config = dict(
    num_hidden_layers=11,
    hidden_size=512,
    num_attention_heads=4,
    num_key_value_heads=2,
    head_dim=64,
    intermediate_size=1024,
    vocab_size=19947,
    hidden_act='swiglu',
    norm='rmsnorm',
    norm_place='pre',
    norm_eps=1e-05,
    positions='rope',
    rope_theta=10000.0,
    rope_fraction=1.0,
    qk_norm=False,
    attn_scale=0.125,
    bias='none',
    tie_word_embeddings=False,
    parallel_block=False,
    init='uniform',
    init_std_qkv=0.0185,
    init_std_o=0.0,
    init_std_up=0.0185,
    init_std_down=0.0,
    init_mimetic=0.5,
    optimizer='adamw',
    learning_rate=0.000836,
    lr_mult_o=1.49,
    beta1=0.95,
    beta2=0.95,
    lr_head=0.00402,
    max_grad_norm=0.5,
    warmup_steps=597,
    schedule='wsd',
    decay_fraction=0.912,
    decay_shape='linear',
    final_lr_fraction=0.0,
    batch_tokens=65536,
    max_seq_len=2048,
    doc_mask=True,
    z_loss=1e-05,
    train_tokens=346200000,
    max_steps=5283,
    dataset='wikipedia_en',
)
Each number is 500 + 50 x the weight over its row's rms, rounded and kept within 0 to 999. Layers, rows and columns count from 0. Numbers have three digits each. The size before them is the row's rms in percent of the matrix's.

# layer 7 attention value, 128x512, rms 0.0251, rows 0-50, columns 128-255
106:588454443433479559488509474461515552527437433566567570510534478509497581584469416493501490558566562431506485556438430530504460460491510488538590495460485578553495565575533535556513499479487509493470477427547516532451515583588560514515554476537526526536510576443472492479487543606461511526587509528527495597485478506425544443439600465504505499426495502428510475578516667530573510492625
102:524413542543416458413529470589476432506444518515503482499497493481482494608472436492459471525476519519468479521557527480518503473433371463516535478507556542509501445392432515452463408536457433459530464485416545490443563528456520459524497642513572549487470513426474495469493494503490434482366520518435547404467474497488486503462457536599555413393521483554475532562509603442443535522493
096:458424458538528451512542547463527412485448551631569453446411529477494411468620503514464411485554553546507527432447555561509466510505457490564458516569411545501573552585501496438435455444484447540504446530591627527533569525517554444493502447522486499551468513539540487449531558514461501509535553577470420511492448488435471470434483510500565415537473502482562496478448474547477513491476
109:413478443518461552463511428541461515552518544321472557552416539427489508514523581471549418510490498543476522580610508522568488481530450608468533557572543480469473454522545447560499503485458433514383508505497561549643459602505566416425563554516485508460448499473494425452493542446547442450468548414477450379523617505528473476458563490500489460483491482527533484481556476614523508563502
103:513497425454607492559522506451512513522375583585433521474554549538483515517567514509413551481528498418429473460482611534470526579537572520512463442520463442512468638463494472463473444663521433489596611596505492467506472515495423354405425481509582502501460468534498388489493518573508523471506516452475442504456454538532521504533468494548494593537524521544490470549491455420480501470542
104:416499508492548406511537488511442508510493470452451486485529427504520468473376466519430569464453489459420512464544471491484480451497539466416454455598586461454530524439524494514435502516466479611507571504454504449549496426460539480487480590529507504475493427461509464520554487496398500458375450477540573593518483484454490548458373452498504537515550471576481475495480508473439533462540
106:480439508483471499574490486507525504527420487465498460495480440509514440572438491460515469498552515542432468432459521490351453549528511446475498554537509504463548372516561532500581453368440578461485524449572429580426561546579468374428400491507506495527491551566525440456569558507547422539456574566439498618502523482543468467564496533463497501573428443480520469504487505479562449505496
104:562553477515598575530562482486534480467417490511440495556518543564451622550447466543532393466537527571558518535435606516460525547529572519520511443552441517561498380513482618453437549630510422527453464603508483508600552485462678500426349517473439487532459461467526526530529575542451415498550571469486462486527460510454534428462402487635441552549519476529496484543497515443534547522459
110:523453521534499557528460479450503475505593506511518443549500512532458452447575453473492490493522477561526482403503491495490411459498516459408557480508463452514561343436459447530652558422483454546486566495484503478589374418487597579484476477494510483508486576469503454595524473507434497532463551543457505462458507509538460475464469532493493435546514518468496511490517545608537608402546
105:430500521486512442473502502445477453508520573556552493523459439482534536547485394429485500483579462441454483531443485576494472509433543458519575518498602559588525476432540464498404520538585549472472548505429535447482529512509434497388514510488547453465494532499482480552433527552490456518354478426415470585507569492484509513457427476468489512471506460516460503567537589572538531486594
108:455508506533483582559388482541491494508451534417478557495519525536478480528454628525565470471542527514468502603400437623461472500505422587504544468526473484492495415571535566483425513396485434543484480505503432500515504538436448605582507500483474557627450479485528487462475480534535513504369688460454495472548573543494488504483470447407446502490469455415455500442495484489465498597506
103:484520474506472458456473426477447479583481470448521434525524576514513504523598371469548551435566567461477487584359482526542605497492484454551513448531555500427567472644529529539438532490513425476417558416519610451526443525518557452521471532443466534531556447501487413601494431474543520523527535477519467521537545433468514565465449515405523524537480512534537445591450389471448517431501
110:557470505509484488419444415484507489461570481471473490521481500505497533492519518464472613503485472514499521541411541476568534496590520569500452540480499549509503526351534496501574475460550529519518387467566458523534438491453488567571478552452468521540470460498528457517412535472445507468527573569463402376490504490496579461487568519459506542512536501545554495577539441397462556549460
102:495445492506489508487573517432454425481433545581451493453410576435470410515633541522512554479452535579546487544423575467516555526482604595488455531406492582528446474442472497486523485596468554546410389518460447456576470489458438505472440549507497570476513471446468594545483430473601533515358439564399501509549523477469485443575551462521438426494444457515525430514489522427476454497543
108:492517529480494488533483539487541510538477604580500486490553489516467551510453472479453561488597483511428506579470533509446549494518434542575458420562586506428575589481550502481429418461482538533587459529439538499384523528465493643490540548486546510506460468483482549424533432546507616532516475475522471508473551476477473457592442527488529482393576504512431532465565529526470455543461
109:509522516484400434527548497517538502508408414483554488532443525493506401483519455457471466482496489545357533492483462463477529523570414570519500461456458445603530508385552449497476540494520459563432433479437535545527580542478443484524502551556546516531515478459527534419510556567444423458516583529492404473509518532481505519549426534478500487484487497534513520531477474470480485465545
106:573456549511526515491530626521542488522465482503486465522561517558571539477584564477555567467552470443486537408487496466593491519492497450510412437410485467496500489590497460559493588511505460608557514477465486470488426576576409465516495490426477446509488535485500510527535512527591436507707459398516539446449574449512550533540401499470508477456469495510558511455438490419555571463510
107:608491535543497538548508490546492454440532513446467523471456521461516488615581534540411529466522477429513499598590543482437571579455577516514564564457478595464506558502481560480412547326443475506412514555479509496568557473553476513559531443552565536506442462488480553481590459453460466507567550560471482590514521515497441498514384510451478459552458433555468503477480595443640491477528
101:494495505485402424489564514553464542456449585553415558518459461489572544489612391482456492553437468549442488598488586540480593556595466561499575485507467505457434429378442501487465553444497449471436466438439389499506439445434460502542488516544498558527541561544491547527517543435552498444432535363542445455509534501444430544509622491470536604502524540459493490562450526531500515525536
105:508525499492476538496515439418556463490375467408526421507477538500469512541636493465500532548526528525534485496504396467389469468405495543529479563526452416447587501488527467526461445567472550496497534462499550526496553538411503414589499485535479488559444522576471505468526494426476551543375441478547539481521451511520549563520573500477550469484537502449500512514494457428410451482501
102:519488484510522616504487577558532452429521494422553541521436467519454495443510422497563573466394517490534505552491568537410490449495521377439459560407499548490554521394532500560574502557597547493470515555455511588484462468527444469522465436521554531479537454602460538503484481536455549604566455455552481576528533557483537483544443511479524465532508504588590482514430467584550480537403
108:483482485499469570509544500474539483472447489475548457481529473486467469476462477489465538494506470491454456504464572597520575438518480425519398484445434455557539602386458543462513468468467504475437501418576513443604470486470526422574450478503432479512569449587510438530483568459493540526525438487620481527561501527402448454469560474505521475450495439411479457487493489433523561571526
108:476449519460423534514558505570542486509456547601539548456510468485453501537388594495528437478476470538501459324476544572531552453455552580487567554589517469421591406487474486436465566495508520607444536483542366404521412481580482458410520506451450475504471420557534461458506544426427534447459537503624505533500540523511494456536354505549520543471535488503445493485510473450512464518522
107:447509551455462453431500490554471526465476571662429487479537525544526505424532450521491408522488499448447432453539493443537493487419485576489563410572558554420425503583466520521515553420549484439545427447464503486519451410473588473517415507496529518500501498530477541499423510490410593505528617493513513497486532445512507565546590497600535548453527511474465453514516573373491483449526
108:516494527474571594500514542517533549465455536560508491452550452511441469483495442510438456510553534483566520555497474494519523548549441403480439543587429524492387456521440522518517447585453450488486531531472549521501516512524450431561499444511459516434518569487491446433501498536582429581391583508518492516504556471545566473541448479507474488391555529548568499465500374472496442438474
106:541514500539529461483433519398466563519521526529497595517448413494605454542602485474530527467475455528484449502494572470625521450460496571564571531564495512523577475564566568494570480583540525532539453540545583553499520508579557578499487429520476540505469483491487531446527457447532460554503536459501517497547502475399543455513430507567455529498524535523512521498483482560526524548495
108:582548493488494465447463567451463546543532571504516563443500567503553524482496450444522407522503481502447517596465527486506491514562491498604544536560504517416499420602402522578517536547447547427468555528552396569427442570476492518534495536508466597566533518486487522491514490412442539471575432440499565520543447495406526504522478517527518490444483517487551535533518467532535457417418
102:546503519509545567431511506416560498446563470372453557499529540454430492475612565527491562448450495509508549469526545467571541554488321502508505524440536477427577448564410569468540428564505494402596539495528480492555468550543652461522531576478555522520556457509480502512515534552542441537458464456555483574453448429554456479488555548539483472486541514486544530600438438521486416458500
105:436555523541502498481506618416473518469544533625482421497490442481512506522564505550585516487517508488429473486528540464508481494534536565464463502561441465515492400522557443507591450603527533560510408505500462585446525533541451522451451419507493524522505463443483498442407572570503577405516450449509523494465589496509496548544504519541531527574489470542555552476527462574518519506564
107:422581516478475564482518470557464535516633490359479449513491452532472611543525534403544476462521567522517483378476521514577626472506434473500532577416484490429525425451443488497496446553450520503478460407446595576476525443489574622488498482525493528472544529525549431501422493589459536493571556520582475556509571508424453534415469497599477488523495451536549554440538554451523472576527
105:456445449484515511516459524524558503587556417636497547525520450478570579472605582463528451472551551478626482508622441505393492485445374566461505485527468400485550403552581520434401488569555541436513520459481419568462464474502485423446488477389453493506553588467487469513445478560505379486538573465537474441542537503488512460463450498413515506499492493478441501448466454473494520386491
108:447522441506401475500464464562535540496460515512434563526431554516462490564450514506515511490545504482429538526497520484383496474516550547523493508449532463465394551605516560397469521379411441440470484601436572450458540508463455580427497465485503538538527477532483424598497490455547445544505494440369508530521555519420516586456503510552514532518540491525559482577568532536427506459525
104:457526515473572405540514538480479520557553509502503522481571599521462542492380374508496426502442543481573507447576485445473423585535575400538457469407456468478453429536561501517541523517515486494553459518501533462438490526537489472515564533501415496525531466583486530416480492419492480554567581454529537449536526458465427543467550482599457471542490483481487520486531510473608463498491
105:554426481515564445515442542523472494461442547605436607450475491557380474541480444469392556480549501486398521381549497520567485485564506598455474449411458491513545550596583497511381544493472497557555516523406472540412577424457428396541563562513543520460520510410458463432487532535526495491459503504489598449546427498574521523540505484593545503500496478537466540450544441490482510525524
108:636545501486516561481427486441528497523446583573512482532525568497442513448525620543465581506483484531431536408426511472553532510445448582473506440341568571488467399519479428574464449578468417479487519557513377536396533511445548449509624437541563511540522528552477496460526498439531453479564528513456461430472554495566411423472510490523498492480556490483531500447439482483401516518466
105:477471498537431462528506536607539499524608571401426460461476537514428517491591499513549519430560464498434455392502426532521625522535451548561506436394369398549535522450507510478514506574478545520459478543484434496411438450555508506431494491484540500595462465448466517491593513389537488525449479582495542541528508535477480523486463447432510526529523496517501462527481431437520500503437
106:531474484482571566557512518532530475507446530444568505517500498493433552530392496482530548498460526436462516531559512522558499535473505414466525452548451502557618448455557570532539526599513467457544522472552466499491447403447479563473520486474496488505525508551484507464489543457549455519591429508473513598493555466488468471463589466496495599514482488522506527506470564522475527562448
105:385466553454617461530540526476410472571548477480530587472558522506445528560440610480514553506458519487556477507515458492481499495509383511472508476592625493537433556538477491502515550490499533403589493416496498518455545513530595405532493451461490454494457556444470418483515540440495472513528465572429491589476517533469518539576626514399413487523470505480441500477479452487503515531549
104:427521528493461502507575505540524444480434540498479402509556550508501510474500574514592550486487546514415466399495557487560512491509369494477568495431500531450580648481402419513589416472444490507527433523605527418426533529564596536435445562478456524481534504568491406459473502462521588533544506541551482446531606460551579462456605486510484426425540485514547480520527490530490432365456
106:564475509489539521508411515479485489519547438482472537464460432520438415501493519503542398508476481551453504523473514589481457519445459534513506495538528488491478495390453535500494539509457465514497525519575613381498493515543439606568352594464467514571446473586472530503499489564499529474597475539502549459493547479529556491545525530452487532536454533474484489492490484466439552524589
108:463464533472472523481492550487537495497485505480438510428547500452534471515594619452592578547522532465489487467582414516553428485545551478492533491490550524493388574382494568546505414586473546459444605529491495559412533465486431617437497532517497499507509501498519434508421489505502491565435430517377528570478437493496497504558482499462493495530499530478569493562551480566507484411449
109:469573544551462445553514482479544508505449586574462540580496525544525552528519478519467522469442495469496494584511567399614545457476465601532503529550484458462491532498447588545419479474469437515527512517522480450479623448485494577594524415511459492527540535563505398543572474571570420429631412363534513555485519492493462488531470538546503470604478473531571509494553447550443513458453
106:478561477480421584549548478507490468428554586557497490462491577476471554437531517552487465476463502486594502547444451506476502470416417494458412549607488438493535510426480587480482534566488466534508501601542460459579468527505479498390448515471465502510485495500537501476527476461455531535444410530434499644456457472445496474522536547432504439510534518456446546396479463549511495509517
103:449501469517492535488459462544496461410461593577501590495522527482448547517548508484523550459513434534501543579522582469501411465527566500564505514467557486520497483615444515522412616567550551510488592558509481483380444514510563576573519505556521471504522459521523569493501521522445557460402523523480462507467387540563492521532504541469495571408500508513479519544481406579441465522526
101:421564490475455542513516538508521571464401585350522469499490390467471605515538612487499526542474544483421519428527506469496442487440475577540511439419507463477429410590503597508392509527462540486500541426401563472445524461452480440491506523466537461465458461585472530438434513453522478480430655524583517394522495497551528514468564508492456506397526505553569458565417484496489538581463
108:535459514492381502509543507508515414507541636503500411558509496498526540529410589464454426513442472471447514493553502489525520474498460462535486478526495457533517447568476516525590543549431579478504535438561372567427457488498543475554534456522489512508471591532446407445481485472572462459446497516459496504466486481562519500495426529432528581525459537500496545532431621502523553513565
105:469507475503600430584481451518478516511471584656535507450478450500533613526453661457482505527450487471555473561464478436516467588503555498518474537418523571493552455479427478549462516487492489616541494558496503507451467477515482392444540426464526518510523513548467496469495426454523555479509609515585468667543554477458545480540533494499535536513470499560540487426482563504447466471494
098:501575461494478411467487487509480488504474489479541470517496456525364585452501513560451517466456513481413488450452547500474402515463495507564506508370477357464411490547406579526475543477500537487524444532467603443616601544447559516492425404432488491552504491545550547486512516562471543486494395440584486440466519476401550458543567507565453497501469538426530509493542554542504529539479
106:599521464530493542493534497445525441507512567515558468546537562497521485572451356465518465516476498447435493450626566436444598438429497541527440562562543569490395481491455538394421525458489581418468536472515514483454410482529513482529635579478457511544489371442480564518460526440524538437556393536533445522506412563510477527496480542556474468491512463501477458536541496547471518450528
106:596456541506440608460474448584539508521458485541551479543573527487511425507399509515523493476542432549460474571473531457551525551473532486446520493491498446524609568505550429519466481579498588489465494553441600452503452419506418401598581493490529498488563566520479516502487530374404587512400556553455446530476462484422417478497518525526483495510476482437467505560537573558515523494487
108:437509473518534428496503517477477497554410412513485464488496504476578511527555537564502481508539544525487484397448423431536519533500487527427579451507483541441620495427512482464473462462469472502490583419515471521395519528475536448591506447522536475477497487484520412541400567575620550553580560536556503519502488468535433474475583469584477555426521455497465429558477512572539474544546